config.toml
num_hidden_layers = 10
hidden_size = 768
num_attention_heads = 12
num_key_value_heads = 12
head_dim = 64
intermediate_size = 3072
vocab_size = 8192
hidden_act = "relu"
norm = "rmsnorm"
norm_place = "pre"
norm_eps = 1e-05
positions = "rope"
rope_theta = 25700.0
rope_fraction = 1.0
qk_norm = false
attn_scale = 0.125
bias = "none"
tie_word_embeddings = true
parallel_block = false
init = "trunc"
init_std_qkv = 0.0156
init_std_o = 0.0035
init_std_up = 0.0156
init_std_down = 0.0035
optimizer = "adamw"
learning_rate = 0.000507
beta1 = 0.9
beta2 = 0.95
weight_decay = 0.17
lr_head = 0.00455
max_grad_norm = 1.0
warmup_steps = 360
schedule = "wsd"
decay_fraction = 0.899
decay_shape = "pow"
final_lr_fraction = 0.1
batch_tokens = 65536
max_seq_len = 512
doc_mask = false
train_tokens = 903400000
max_steps = 13785
dataset = "wikipedia_en"
Each number is 128 + 24 x the weight over its row's rms, rounded and kept within 0 to 255. Layers, rows and columns count from 0. Numbers have three digits each. The size before them is the row's rms in percent of the matrix's.

# down: layer 5 MLP down (transposed), 3072x768, rms 0.0325, rows 2248-2316, columns 0-95
# up: layer 5 MLP up, 3072x768, rms 0.0352, rows 2249-2317, columns 0-95
down2248 115:122169115124118108168096099131144120144158104078104142109107122114145133138080188139127102128133096130164106110116114130132156120106139114155120099156121138127151138161172086128145126147128135172172190133142147124143155151093084176145108158099116135121107115121115143132115112156114142114
up2249 101:108129143139124107093131111106144113159143134122142102115088121098138101116139106159157139123163113168146130104134114166126140152106121137149115128112140106135142137148125111152142147100123125145106130141115103191139137163171105142150082149119140147156149110166150099124141115170124094113
down2249 100:158120098094149097119099121161119141196106132151188163146174136167126117147122144142116125102123153143152127114147142159122105112118121131102107121115150119181120098145117136108135158118139146132140165141135155107140148083114129164153167157133115105118127152157153155170078126107115125106
up2250 105:065107139131179156098110142123163132114160157106115130130134150146141085100110112145076132123170092123137130149129115183084111152136116095142101084190140096153099099134115153138131150116123141124119114139120117145144115166109145173152123143112156123107142141140111147108129159100138135148
down2250 105:179112099161106122110144144124094149133057147127145111114075104051149166122125125155181129126112149135107121088124168138148111111121157171114200112118144165090092146107111122136116151133109107105171163111113130154140088142154109089141144124133148141119113128118100160147126156111083148140
up2251 094:140069146179110136127179129145133120107110105129116142113149143120125122187106146115139123115127115156124127178153149102120095101141141159133108120122123132120109139119140132134095106158129127098135140123145148141185149184097066113156136126132108114108134122133160110132137122120100187138
down2251 092:110129114134116110113113142128130166136179158137154096117114175133112153151125158099085135159109124149110127125104114083116143130128078120145165107156138173105138130123131100157152143097128148106105128130120137155079139125121130120131130146105115143126130114099077106082182083124107091146
up2252 101:131126140111161066097133152133181135129117147123098145147141127103130099093111120149126178107145092125135130121144123086137126106110100157109127054124144170088123073116143118159128153176125141136133133151120144101107133132146119127132129096151141122130088110119108140149151156164139122156
down2252 108:131134106133115115170112144099123095137162098157144106173161114086124135108122141099121141142128117160093135141144106133147113156135152141124133149064107143114122135097116148102167108090098095133094126105145150128122137098120142111145137139135140085158107140088179112169123114102147105125
up2253 099:089113155134149081112123143142091083159097141119113153124125149059150137100087144112119109105105144104111068104124147171121131117074129116120179125129145132111136095101156173112076160123085096099110153130101090119145116124149084135161136103118119140132131128105130108150132127124081107162
down2253 097:144160154081136167168152127129120090118168078113127115180119145128134101104154126136140161128143102122098180114132112082137138136129128173114125135147113155131108120132118106180193120132122159155064145118156157128128141123111159061135135096182133098104117097131122146161142127157147145115
up2254 102:089105134135133086113134128084146164105131153098100112118163148108142125096117087124128145111129093129131113093104118131091138135120105135140145097111131125161105163127112143141145132082099111194115149127117131152105099137123094152173119118130117113133168066104133137145135155125138110155
down2254 104:104089088096174097134118192139072121139109069119120168163096122141103118136130099114138095154095132158162158139134133125128150121106113106108113147144125144104110161121154099162131142131126182098106151137138123161130111120146098120110164126119086136127126129112152111102158126151143143088
up2255 098:145125177121145109156117109161124125108126109162131115076117145125112138111109123108137091075072128162149147137136129101144115088148112182125127141141116107141123140131143139138117137139129123113174147080095094088141081139060116131121133129065124136142109116135095148135115124124113110160
down2255 100:120118122127126130130166171138127120118107135130107103156108142145146112126124136145161120177169113069081140149112138145154152153135101090135124116107157118089095141118084101088122129138098184166177074181126131123146139131140100118159110125139100122111101135109156098142124103129149164086
up2256 098:125121128106139114138093150174100163152138122090134161149119155154125079120139119102156154094160159127159112081152146131130105130110107105131119104164114133143150118104123070112120097143126119111133157134120115151164144129126121115126132114098087132162135117142133122163139151177112136135
down2256 098:159127116144136142149140176114110111173114139126136130088078144128135127104107119059105144110103153118143134139132095122131170112123162114119124096146133126095107074160118133121129122075120149171128123079066123118132113134134095136142101141127116115117134130102118136120147165123121149138
up2257 097:159136134113121124115173134108119147119162142155136128127131126130119113118112110140197136109131105113089118095147148118096145097149115139094135135125095124150096133093143096130120110107103117085096177097080131137120092141133110095121143110138136102156137077130125145171129097114133115107
down2257 094:113092122123141139132113093095156128128085122147083160142121101093133155156115190098147155163080145158159114136142140134097137104133137130158129120151152092075118102155135159145144137162110080110146121148142175115127142143125133120100154120115148121103133122150101126134099133139135128146
up2258 100:130108101144135140089119133159134148123123131120127196115163151158143148143147139105160108111112114111104139144142120108174145121141121126181115160140139144115113119146136103123112108114109121127130168136096174156148164085116136130165138139112124098130105110097118102156153118136111123141
down2258 097:104158135120157093081109106107160124139139126143154114079164151111150108144118135149140118109134133108137083143129122117088125152127115118116154118142158148157064136167147180141142129129145150104100135120128116131093115145099163129124136092107115096092158156113138164132121122120111123128
up2259 097:114133146099182103093121139176115141137161153164113145148135115152179133180115158125198142151103094132138117148152125153124108119136081152185117104171108113138102157131109104143167165114107102125144091117156122105163112122099097139127135125097091115117137108143098098184127114108154130112
down2259 096:213145131145129080126149119137146133150151155125138130142119149114128139133089125100160101113121108128131123097129106141151162140101121126152114128136149158132156120083160124166103089152147173114114201120115125156122169114115130156119088085134125115106119093114145124102120116128167175128
up2260 105:106126128128173138133144136114140126171146150139096123080153083091119114136128105118161125146130136152093157109089124163089149105117131117140129096143110118166167118131140145104150110140158178121112164120111177096107117157112117093155146130160098120125091100149142136140125164150130132148
down2260 104:090132189132108140134113162131142152193196092100105092169138145168179133109125121153132086128121088114132080114147156119141153171172092088139150155183154146119107138097121098092126126159088166125138103160145123095110130125110168121117155142144134081133149138127026073107118128127155106137
up2261 098:139129117117176138125128177141143146124144131157137113143162151111108116084139107157173138125163116156099135173131113150139158150115133144144094125121089162161128143099090134141159102130102165087086121137102127161139103124092129075146098081130186105110163087117120158140127116097143108127
down2261 098:086146118108116152102099141152090118125142124115106125114151120135119171122135117130118113099112117092116130129093083121096089146198141146134125112094138101094161168129127154119114054129124156144114134183164149077124166121154106147129111084100118127112069134142131113124099132132134145129
up2262 094:158127155140158134134118130111126142138148121169138116076096162157131123143132143190095102099156145118140124128142140086129141151134124152221130144133086090105142087153110101135100170092133129175141166089097142103126124137107117116202109108167116144157110122145125117136138116124122121155
down2262 093:104106107062121104111142132133123138144105143112054151137149078124147121136125153163155161149112117165144101132130127117169111121098091135075098108086103152108157121173103107123140069126098105106122064152157128159148141101096124124069142124094082095136116107115175109137158155112127094094
up2263 105:114149128104148118128145150164142151092132141073113145175182175070122064088137107126155136090156175156136109126089099155119148147155111100106127112118134160171126115165145091117110117121114190177134104142184111131164110109121098124117099114135142114104047128116123150137143132138104126105
down2263 106:130092153118097120080122117115114139113129106135118142109106117159172139137147138112106112094157119139199154138111112176100124128111106106125150142094125140125074119157086181137112128138091159130161111077082136135118117144153123125159169150111075116115154183120099120134103136144168138144
up2264 096:143088137111116125134079125077095138163153099118095149098138124152167129115070140078103107111098123154149178142116151133128094088132154155143123115159157125167146166126159135127115127126132152117121109154092152110120097125143105135146145111109137130157128120155113085110141125171151155136
down2264 091:120147088094156123128131099104117106118130123150104059110131154076142109135135109176167131103187146138107161092139133127167137118155110115106103172131153142117108121154119109121099160102121102169146138128115124106134139111132114194111127165118142152154107073128117137173109138125154103087
up2265 100:059122164131119113131165165175090150074129115156117136128150158107154111149154141122167122143094105167128080140149113125100116119108115180118109110113165164167075115130158124143124126087122124095128129109129133141122198134104128153118104131126113156112069096129135132108133103131130138131
down2265 101:134126099114124113123141092049139108146125152087143149116090097108130168105102112117111144127139138118097144120152167127136216097162099130083119147128108109127122161105137121123137097163139152123105104124101149143124104081143084109134159133114151165119109175117056147095170139132145141148
up2266 108:146100097124123133137149163136131151127149119079176103113119133147137143110108143142124102091157139151097147127098124125140140154163169182148120134127159149133109126122107157124136133179129160105115187097117153119140136140110116099156096157144103129132106105154106150123158122160113133120
down2266 106:149149172120122131094155142155113098115139158159150120111145144083112091139091093116101155138116078139151118128140104127086148133092130155138180126143119153138160109167111116102131140143093131104157120159135134141122144168097085091171144113114107131105143135118112113102106112134132127133
up2267 096:131122100136139129055133124097154108142118118119170098130151104128139096139111126146098099122138095130126108149109137116125108119179057122130115109135155158122154121141142088163147173131133113130123140108136126126158140118132134107158154142113100127177151076121089109171145138120146130134
down2267 093:165127171136108162147094155145119130115143145102121095126131144203114143163157121110141151112118110135183128124137097172144137122110138131106104165145144072120135149153089154140100152135172155091112102101151100144094098178098157174140117143138106131129089125167122158109172153129126091155
up2268 107:084148182120159096096143143120123103097121126106129123139119135112120130130117134126116111126126123161119125155119104147132135141138121126161099138125139113176110147095128120149128071089136112137107086144172136137119110148098128116160138063137167134111073117139114160122139107088126125116
down2268 113:127117148112158142123099143134147186123150112119127107166140127140138151126201127162105054146100102150114153132130131146115132090123141135147138160136109138106145075171137119155105154156167137112126161144156144129146131114112173143080128106141163131085114126141154163095176116133158121084
up2269 095:077107107160128147094178101075152137151133117117149133085140160146175103145150149097112077109129128117154113112120130115132144131153080140142119106145172103132117121134142139151124094142117139102146133136134165110140130195143103131112133155136115130142146133097128107175120126127114137185
down2269 094:132141157166126120142143156113135126097122114164100099123093145098137162128135119166131161115145121149121164130085089131106101096139128087105128118120155084112135130148119104108175127136142137126090156096163130138102143129145115154126127101112149097118118141165127167144179143138152161120
up2270 105:162119170104146134114190110161124087065146132105172150130124165115169123149105126139142094111114122173141097184098118065123142121140116120142123099122138141161125146093100151129122106133087113125120105147136108158131163204149110143147153103094147131134114125123122133140118103115108192140
down2270 106:110113084085135104114133131089144195135100160180123131145111116109183143149128123168070121082146108104136154129133178150132113103145129101133149164150068147108147118091156125174137128121166158122177121114101106150188125130161133107133164130117123178118124141087118099141137144108156139100
up2271 101:058069133074109124130104146138122121141133148120092112123125069132123120111093120153152179120140147094114100126103093127110135126141116156148153084096116128155096090149145115140127112125129131113106148150126081150140151154104131113138156111094157132166091133084111127094121146112110130127
down2271 100:098127164123157115153134146127146125132160095148086130127109122122119126104122138141192142140111128146099084157155155145124118160118115098112113144144145141124154144124185116144125134102111130159112155131116160089108148116117139106133140129145150108186127083118152117152143121110147079140
up2272 101:142114162147153136119176151053097143108114148116112131111148112119129091170094128137115122136115142128120135134128110124094125165137165111144131116137147105126165124171115138145106140156107156151112155103127123140143134124152117121128129139078124136123132117119119132128133114124134126133
down2272 103:178165094089135130129093105149131161159133097139149096144110140138161120096123105157129137126124127125116115165109102152103110116133131146144166098135168129130068161088135120091134154090104121168091143129124110092081156097134134160156132089176116086105117095125096110181105107108123108131
up2273 108:105109110077177125160127172118148141144112083148130146123117128112161125141124113096143180071118176121088100160184142137171113067156125078123106116160111120141117157138150133119121108101130129126096097125151139150207132112134143117111165061129149116164088094103071121134123079123066100146
down2273 110:140086137105139115102133102132108147148102165079127156126156143134102112135127117127127088152118116135142127126113125116140179145098122165127178133122156131100098146091114114134165144156133118112130129096119115124084129110082088175169142167133127145108108104112170177162138170107146113138
up2274 099:102111134144167088107122099094111148118116093133157167102142154154112083103119126131134115078127112118120147139206129138142097131151102109099158105085111129124133122167158144124143134136123168124098134132127138183179129171108122118208130116105136143158132097145122109113128151114107137109
down2274 098:138108114101118141117145138112134097112173110098137114150115127127141132137119153107100128152152098171110125147112127122140147123140150141141161161166148126110130151127120133121129124145144087161138156143127120093133145073146111153107092153134143088097126106108149158188110160168125093120
up2275 099:150102110098124145150161129129122135107108123115142112113122105125144159082094100128141145066096147116123107163141165180116123153136132097118159108111080118151101114110112148098124117098092137135103153114105144095124146108180127114146106154154082110121153160107132183115133147131109125132
down2275 099:129139166165124119145065119139157153152086116174153139142132215102147090171126119107112135170120113121121164135129110088126147116116119135143138097096107125137143139108115125128154115123117138122153109108119151149139087134107175148100118080115084126147072169118089106145099170169109101127
up2276 102:104110142143146127148130149114142124145168116144108117124138154164126096155161113154194154141149119159093152120135104156124107158139106127129132117150127081124109170120129125173163066135088148173132114145093119109128099141131132137137085118133137161150108124150094128135152130159069096143
down2276 103:105090122146129131117110141115139122117111149122145127144148150075165126124059115151133189109147101093130122136132110104098071121106121104100104136117066107169083106111125100089101143167119126153153114152128124143152116130131170097089125153082119133108128165138131142116117153147104122091
up2277 100:076141134100178138132131141101176119142107144144108088151120088147146157146136114091106105137163134112144112160115086158091107161116117106083116128131144123134109142110136144154129104098106164103133139125139135109109088140150118147134134113160115158164160141135145155131144124160098127171
down2277 101:131095158100110100139127124151105153120142119113142119114145145111088103118129111150123159068104103145113083095111170140137139162131118152157139111129150136105101099126126123152069112155146094150158175137123125119109148154148137143134150127162129113136111121133157138113134121108143120121
up2278 100:164042129130127151120157163166123100145105131119153109130145156111125160145174150191133111120127115096125119165159134197135149129093127109097115158107129110128112116137115134152140088133127141123131117142110151093156140173165106147127149129131118081129127109111135165113127130109141143088
down2278 100:093161103100091129120099120127118133130185110087103111160105119124145121128113132118148120166138123127114119142090080108142098136148125142153127158148092109125135181123150080123135146150109101119147089149133090126103073143109148137133106092104127211128089115144110096148121149100095164094
up2279 107:112136108134117115157132129149142154131189117109130110120149161120118144115112128141123133147158090151134110167139141115108167175162155153105084130125162144120112103085107123171141144127084133164135090115120143120126150163156132137116136148108114153130108100133087126136165116168147139115
down2279 116:142171138095127115138116091163145132141114117129144129146148149161150108127076150100170102156146127148160139100122147146155191096143125133188148081095115140128147148110083143130133130146161099146102169104107103136128135144149097145087100105120116131105165097126155084146116139105117090151
up2280 103:124157139082124131095126128131152102120105132126156131104149108125114113125112121089125181070148161130125108132132118135109138060133098074128104085135145076145124088137138116152133151079126137137145126072145103133149127125145118118128148117138092109134141138110115144146135103133121176155
down2280 107:140127170102118126143140146118091148109110115116157086126138173109110073104156145162144129167123139128111127153128114119155105143137135122157133110106115088143078164133148092117122127122133125140087145136096119124085126131145146127123134119128147130128173162101097088106136156108174126140
up2281 099:123082151129115160121112196123092100137106105151136155088122111115133102171119125148106112112138111162124126123131154175129116122131087163087107148144083141152073152143127089121129123132116157173142136122155134113120100158135094143161147105123135113165104108114137162138127108200109084149
down2281 093:121155130114144099114135092150147136102146174117140081168146136120111103126131127132160088166113113118110154176159090085122128137125166113165122123106153132136185118132128157114158119150083108130101133104110132147087120116131119097095128167129128170106142158140117119141173133119100176082
up2282 104:129118107102180133132111134100157128195125102148162121135117124145182112127109094128137141114165109125148147106159136152150088137152133147132116081145120105194134136130111110116141105087121159128156109152163123137091130158120124120127122139089122108120182158147132161116163139101123114094
down2282 106:113089134139089153126146143095097166118136113105111099121155113157155139105125116131080150133128156092137095139120159102109147128120093173151100094153146133112123170124112161101101140144121136164103127077126117109162141131141136094108152115118167139122155126079139142122111117105131116151
up2283 099:097098163157150146107143120132162154135135155157154105108145114144123123155164126141137128109134085103082119103160125108082098132154106095069127133100163092143128121139129122129160145126106160137131125154115148155106115129142118137136114130112125177152147105093085115147152148104121112114
down2283 097:104150123127098112123112132122148119173118120104105114116127128144109097122091129129185126129144133142166113145137143147145148113149154088127132126160153115151094099117145123112146116119104131142141127129091140157134162154103141140106142152127131103123080114153140149117122143084104154133
up2284 104:181134140139105090120093125081126158169079133140117134124119108108129142136136139134146113120130093167133136113152139152116106116143113146193115154162143128112076111149138123131206134144127119096164140118125151139141120092111157133123109144135133100155114100094144168108147144153097138096
down2284 103:116165097121152130157142118131113152143138112093131140139144140164113075140104173147173103155122159100153180133125130082123127161119081130129125217175125091122086127108116135083100101134124163147140135154142128143133140121137092127170141132121089115139100137157116102127082204150117119180
up2285 099:120147100142119111125157149071157147089131092099096100117148133169103048137113105147133160182137155134083148133092113137129125139159068151105108126146128139180136085125138146147108110142093190124144124093120130144115172151110125124143128094136149144110050103110093121131133118118143133127
down2285 098:120115137092127135109161092137128123128143125134181137154152122103156109163148154122118132109110125110102142173112130092144108120082178121131128068120114128111142128145128093089123151114165103120150135126131107109119140140115083133093138130110094150175191125135143108099141113123132159149
up2286 095:115126161113129152151141142120141116154117121091145108126145105122120110131107124140122127112145119127105125142132136121098132114161119141151134116130153127164068169134151091146158143081121149098133131148099135141153112102131100120165137107128153174139113095165132162164130136113060086133
down2286 089:120149137100121111086133091114077176126145145167085139130129104134168147129138118142131090176125109103127111111135125084125143093081108128132126114110108165159128089085079092109108163125119122131132113101134093138097104143128134085105147146112095137144139104108124085077124101142134131120
up2287 093:128132110094122141172146160124193168136110086177113133074113125112152117109142121087142145093093142139131089118135154179079117104182143099083186155146122126148111168086126118151166142147071146120127116124132159132125141158173162184146159151145145171147145126147112103139155111194118115137
down2287 088:156105148171145140131143140146101086153150144105114147122165132165098105168132107122097101121106148096128133160133142071163141141109110088180097097115151133121165116141145132115129126117158086130143154143095155094122097118120117157142138100123125105130125139076136153129127082078145138111
up2288 100:133100093137104134133155138112109085112125079133158078124097122111149069169125136145104116125113138117112160162084154115143096137150096136131126117136140114153117130116135108094189134160135090107143116161112101178125144126150112112130177077132102120099117155111104146121135108083116145090
down2288 098:147144118133143128135150111129143137176160126065089151124134108166163179136096127103146118145133144180133155145154089103089142102156128165097104127171131114127127100137092171181136115089112165125136145109152119097152142132142133097160125128168109093155132152109139071129134167172166148142
up2289 099:122123165074113116137139153131126111173145135098115131126136110179140137143132065086134165131132120094173127173102111134143120140076098118150153082132142140168130124119116126095129137126127126109086171149152114159128148112102128124099152142168132171140124091092118114139132117122070122135
down2289 100:110125116154130113117114118173145143095118135157123138131137146054136139100122141162120111099179178093111125085150134140140117108137137186103108112124093136111172157117102119074104119147139136120082139145106104165080137126126128143123156161105120094132147136110149151134138133148096147124
up2290 096:147098159088175136110168112129137115104115138125140137174139190137129123132145125115126075067133135103153149199181072162149157141172109076068140113107181140138140162149090143132123131109145173155101143128096127103142160119123116104133127111136127104124089145146136124099128123137136135079
down2290 092:117168135125104136116121104110143147146125136149145140105121086128192144111072123098182128151102106128174117132123108160165139114078136162123097114120094140129102135096132171119097121145121110143122100115161173144106121096148127107130124150122178128093149130096132119131146117096076110164
up2291 097:162119153153123130096125110156110097086156149105135132120152139149106105115102091084114124104130125147115159193134104079162149133136141109130141157166188112152107147118106132168126143101136137121131092119156120143146185142136155105124091130085155150111124172139124136109146102089140179114
down2291 098:108132125137161078135197150128142138120125129161113107150125121133131175107131149134150131121157069149118131103109112152124114132124091114116114076107126092093117120177163166138131108140093146144122173139056133165122100134111132156134165079116136143089160087115165076129157118130090124095
up2292 106:128128149145096132122117137141123152136103151122147113126101110100164161139117131089163113096158083154117139110106102108146136109101097136110157105148125139141138132109117136149143108140130125129101097131113099160168139137149077090113081124143127175158145127163135150084143178160129181097
down2292 110:128101103054125151159149103111084107134139150134093118086109128143133119122094158139139153120098120133133082144124159114104128116130098171175116123144121134128159152149122128124147160095112127111137141119109119100151120108140082165142164100139137131144112145097137154158132124111099147146
up2293 095:163110185095136151144113127143160150108126127122153150106165108064106079163081148157162102108124137111120083145131091135099105116116123101155128102148109144143137164119126142188141097127087146151161144136157137129124124122105116170135166132123118133127152111109118127155149131129095086104
down2293 094:111097093132112118141160103123136149129122083138120122106103148132117101055140104112115173156129132134158120141124152099181119124125128123122136167133163121111103090151149161092150157155119145154088124150089130123117145147103117092156112106098143178132120109161081105117122121141075116173
up2294 099:131062143136085119129108128104129141125127149108131116117143082131099131100049140111111104170090138128124081171137103144109140127106136170140106121123142093144133147114117150158130081149132100103123158093141151156114147119131159163140131121109131152132133110150117124122152093124105080093
down2294 098:113122138124100122097082126129100118124154113130117116148109100132127067117157111131157135096137115095146151124130093106159085071160095111136107140140129110146109148132165100154143131132143139163163098138116129149182116072109130104108143134150085069180147167130152156148127091132141152129
up2295 093:122130134098123086102107157153109101129127147158118131141125104148158131139126083125109165129105094138177127079097098104097117113161130115112118112158128104169137142115154153073137118121149086094117130140133137103154130100148138098108117113142131127158138087143119133103146101134102161162
down2295 097:128091111134180126149164141133122129135126156122132168139158142092174140100149125161139129107088114132177146117092137132092134174114129123139111096166136123083120162114129156129140082152137153130122085107095137134126155112156145143126140146090067166135168155155129152101065137116111134151
up2296 101:159131160183129103156160126106179108143077087181105135079138126146112142130148136171108120136150138153117081150138133096129130133106087118160131111140126156135155098186167134157151156116111126154127141129091140131127127165097123144210115103113117134129104098117108152136129140120126110129
down2296 102:152164098103137088118119112168169135108149173120094138143115104110144147120142161194121137149075120172105121165133133097100109141102134132092075151146140133101116135085138142157074084125141142121144125136089140123146148109112103110150115130132123158119087093124123153174141125133128156101
up2297 107:116106114126114099099161101130139174163114131103136154121152136084176087141115086077121177099105131110131092125101127168068101115145149119118125096107146150177129153113111182147179128171073139174107147121142172116132164164184116127105132128087106157133177133150126120164131132160119135138
down2297 116:101113153152115132094106071106132148086123127134071128122108110162106183126111128121107137122104091176180137116157123146142122100124158120136123182123128151166130102119120099098143128142142108138122155165164139157107190132139109113116162155139134102161138145147138140094217114169134141127
up2298 095:150072116095117096127106109131156163097102134106169125145133109110137090164100116101168148103160112131151096162132102115102136149151128097142142142106107086115108114118152081177120119111121165093111158107149130144116168099160105148087158103144113121125154128115121094138151127152122176134
down2298 095:114142126113162140116165130120097117174127103088125122169144136124105132140136159094126160088116107092151101126148083138144163128159116152100150143145108150125138124122130157137160086112106140146100105067163128103147137148138116120131127149110162090102131131120098150083118145159080126141
up2299 099:175084165124157092127159073069098103114149144093145103051103146084145144137175140141160186109109110155067136115137117112111152084136126121110138110080118138128147150115147117128157136096093143124143106040101148196119132121114146118156119131130135173112133098140141108165120129139147131141
down2299 100:117112111097090105156145130105115114114120122123099137096123108087113096125110109196123106112129163072125170143072166181136119134139123130127138115141131110144147110136095128107119140143136138158141155158139128116168096114140145100131155116098108131110086115159129122145163100174148119099
up2300 100:105117109132132098161114149129112147102120116138107090105127099138115112137130158118145151115089160123102101125124101184147110123143158144219180097128109137118120187154134155096122103137147174123151111109129155119048140112125120129147166108108127171117118091157138129126122151119143129139
down2300 102:095126118102114116120104088107132121118146155120142070067169072140151188138130108132129114122121183116190137091095129147135081128139173131138139107142180112133170157138088152132123156125127131149051096088145118132160103116155126154124105155144100120152142149113130141150070122145176123128
up2301 095:129152091116084122135130089096167151137095139147110118110128170132157076108163122111125087118108092144161128148108125131102152129118108145113076181134126133177148146106160164129151134157121141100142157110092177111146116133093116166155118093131169120141122110149128141146136100162126143138
down2301 092:111114172181153134126131142070123153136156141145103133117111078160127171167091129154148164120140164116108141170160125123152139120131137077148124069116149117104111114125099093101099103111120107130137139132152133124120168061166109104109131148106088144112104150115097081165121149097102087128
up2302 102:132105150118135123131152193105154104103152094134136136147163120131112113139079108120124147149122142100108099199093136126120095136145136103109086098124110133139152132161153139119135124116110189135065125166142087082115103147128137122118100153159118148162129109113122115109125119171124140122
down2302 108:148147084102134122129111100143150129143115117135152117111112117132148119123110114128104113107119147135130123148115148122135170057175143133083115083136118115182166078108129116118162150143122138130103124131134119143177142110132111113124124106165115097171160147108094120099122090112091107152
up2303 096:165144153100116114152087142132111138166130113122157129141122114094122140132134128100147109127129084117115110106124135144150120083131078177135124137126122136101146113132142171137145083108134135154119115104138144136182110112117086123187127126133130094134164135156116104105135131123114137118
down2303 096:150128096106112118145153110119113138151073170119100092098144122157129141119128091133124129171153152104124140131112163150146130120145090131118079140127118105128163113153133123090142123162123153122119138142120155093081110128145133091120109139132188140105110105133131139143120171148109144112
up2304 106:185125105122129106121137153136101116134127144149104172143138154138120120118152102152181145132128138109118084086099135123143075132109142133167137121097109085156109122112140110079141131107112136121137098112121163140145136109139065111117134123130107121137113114130125118132163116132116149118
down2304 112:172168131097171121112132101120143111166154086089110143117126083147128188083151165125132092111096089153162154119115157133140143069143145077128104132152159139124101104114150140095173105112122134121156158082188135139144117109099134132135123131127153142147157123106166120149085096102107121163
up2305 103:152117145102138153117127100117087104135111083083134108107144141111147121124114121091129125116130100159130104147118126108113155095146148150152123094142156136124145161155094122161137143109102150140108112133077159131105112150121132129129160124106079134136108108100119139147145125133156087148
down2305 108:132149117130099138159109115103143149124155116129179126160144113141169113126159176140183120112143179097154128129130085107173094166118091100153087124121152082126147169132149125152120118139125134131113139108134094120109094147145131148122096179096132121127146130148077118121117121113120084125
up2306 103:133126134087166120100123145114185109122130164103156088181143131143147112147139110140156182084138121185134139096114108166133151132114111091159138138124196138143118127145121105106120146104082119126122120144119146100108134150155112101112088140120169144099146136128119104120137114173166123117
down2306 106:106155113141120125126114129153083107135114113181123103118103141099159110134103115131158131145151147113111101121140146083125101144124145189120140134147090132129119114149139106110089110122153111129131192125088091103109104112126125127152135110120131138136094124131117126156142138134157097127
up2307 102:071110147078132101097110145099121098136120127171136166111101158089167133149127120153146133112110171137119149132110154135142114116155115171108133121115148125162144098134132073103084132160088163122157118123114133112149093161118121121128136119097141130103149143145126110114143094143100104120
down2307 103:158134119100121158155126158125119154126146132115132167158100114162085123129082101078098099099130101121121162129150109088129199098117155070134125161120149127108121140113163142133146115093158102173137142124131119150142146099116118103132134106120121135129132131126119087139114104119148162160
up2308 101:144104086142115122108141174098112159066147114115131094107117124154109139162096100142121124135118140128140140140139141112146159187120109136157154139114135139126123134075147094094132126131146154132092134134133090089108122149155160110135115116150144129121084076107135140145145136112093160114
down2308 108:112111105161111105110135133164087131100145117083096144120105174106161110148121192107131119096120095126162140089129117107110121124099140159172129142143128110133108148120102119151107104155157148137128079116087134159095132115136105140182133169154130150113127102173114121088009136148154145131
up2309 099:152138121097102105107094157135156115138144126097133129135151151099147135131145108140115143127143105117162137119073118090135111138160102132089119123143161155159103137122112118119105179083153119102117102132154137126159156117128097185124116133127173162156118112078149104108135062153132094143
down2309 098:145113139159110170113134126115152108105129150165127166132128153148126127132096117117095150145140139112072119102130151127133113134141091156146107100107077066121121118115166119093085107125104170110158141171132117085152102104117150134133141128132155078166119109108109112139124109106097125111
up2310 102:078138143132116156100114141119105092107119154093129129156143079110113127137132147151143102135128181124124137141147110150138122107140102162138109137100110137125145142096109127152134105108137128115152131122147171137131126139151139112151110109129167180145145075111111138139131168109114119087
down2310 098:139096124135099107141115073102138125134118120144114092103101121102130150112108113146105142138164150132066162147149156145104123105183110101128116108115162131093142101181114150167110175174156115117119131147110136132132109088134129137145104137150150105144161212110121093145143086162142121140
up2311 101:188113168127089148125135073113113084127127095135111120086131166108154117121163094109120128154129133115100146062097121144137117109117111130151134143121143111136126113132138129154136133114123156148100099072123089106144150146171125119131096105076133107121135118110119134174147102112106085124
down2311 104:144130115130146176143091143181100133115159100158182118104142152105106104107102160107131158079088145178169142124094151134154124094138124174168124124136115151105171125123083066100156157129118167155128117106146177142131111128121082118154149136141148123111141126103134124084157109083149188152
up2312 106:122114130123075119130099154107142106121149121111124066119146128131108129105115110075123085123158115122134136158158128135138099110119153116100083126159150190136128158158074146172169133117137157103123151078101181145092134137133107169150107157085114137122139136144132090122146184123095136114
down2312 109:120133093185112145153136139133161143161118119130079167071073138122128094122134130092161163118108144144125123113097101131132118100161106154134169093140119105098100160119147130118139146088126093122168094155096144121103154115118124136145141131131133141162137115141153105148136138142171105124
up2313 102:138119104158140120129139149131144152136117103143109122103164107138123107115149101133113143129096166171109143111099171107101113145174123132108168122163111112175156119114175194133149157081102135130147105095124184106096094115118127140150174142143136112137129115111116137138142084125104085109
down2313 103:126103127133078125121162126096175115159129148116120153126140155125134136138154118131144123084123095085153092166102105140146156115091116112171096133164111148110099095151101096094126156174095151171132155089086131139179161126150157091110120129110123147147114110129104147140093147115137117130
up2314 106:123084121102134154123157117139149156167072201153150121139136112119149119093101108116136192101125152151145124111146117134090149101130158111108164087131145130181163170101133122134131143109117132141122075127140124133101100105132147111102130083094140172111098164129113122163132137142120091103
down2314 113:148124126148153135120152114100159110123095108150157161161144109129143136116160132123109124128141153125089137140103129169075056161140160132085117169131106169145136094169125135119103126145100161160166148140153123149114146105140107122128133152103113111126124155089109129080186123135130132131
up2315 103:143124102130129150099126152104135179137119116127113130119140111140113117107145113130140106129176127147123133133132122164118138138107117099173142102094117131138153137162120140118150094173106166123121101117110112140116088144161128138148101109095114183185143108084136128123136101141114124156
down2315 104:126154124083125115090135116127164108122119123107135084124157148140121132110138072093127148075104110128117127140101098136142114148135136142133144100143088100113124099098125164136139117115144110132108119104159095122142138125137136160125167159147152075099090133088110123134168147118164155127
up2316 091:090127175129163146129084159152114148074132102174125160118114102150126141146179101157110138099106176124183116101102083142136112145124156148074133146124099106137124107111168072114096168123106138144135101119157100142094076094135101124137103155143119118155127137097115153091145073168129186115
down2316 084:117122081133122105108144085096179138155118134109157087135158160136132093113127169083158103145141102122086153158130138111136149134145068103142109133147160145114136166123144154135155080148114124117119135110108134154123152170104163152131094069104133134115137102146118096183121154111111105129
up2317 098:138122155099145135085143110140118134105118158099107092137125140145130116138113087119140094147116155162132121124133166141111129154127115112116105143123169115129163124096127121181185177152155114086105109053136102173149140091120120088140160138136092136144123124116134162129145158107096125166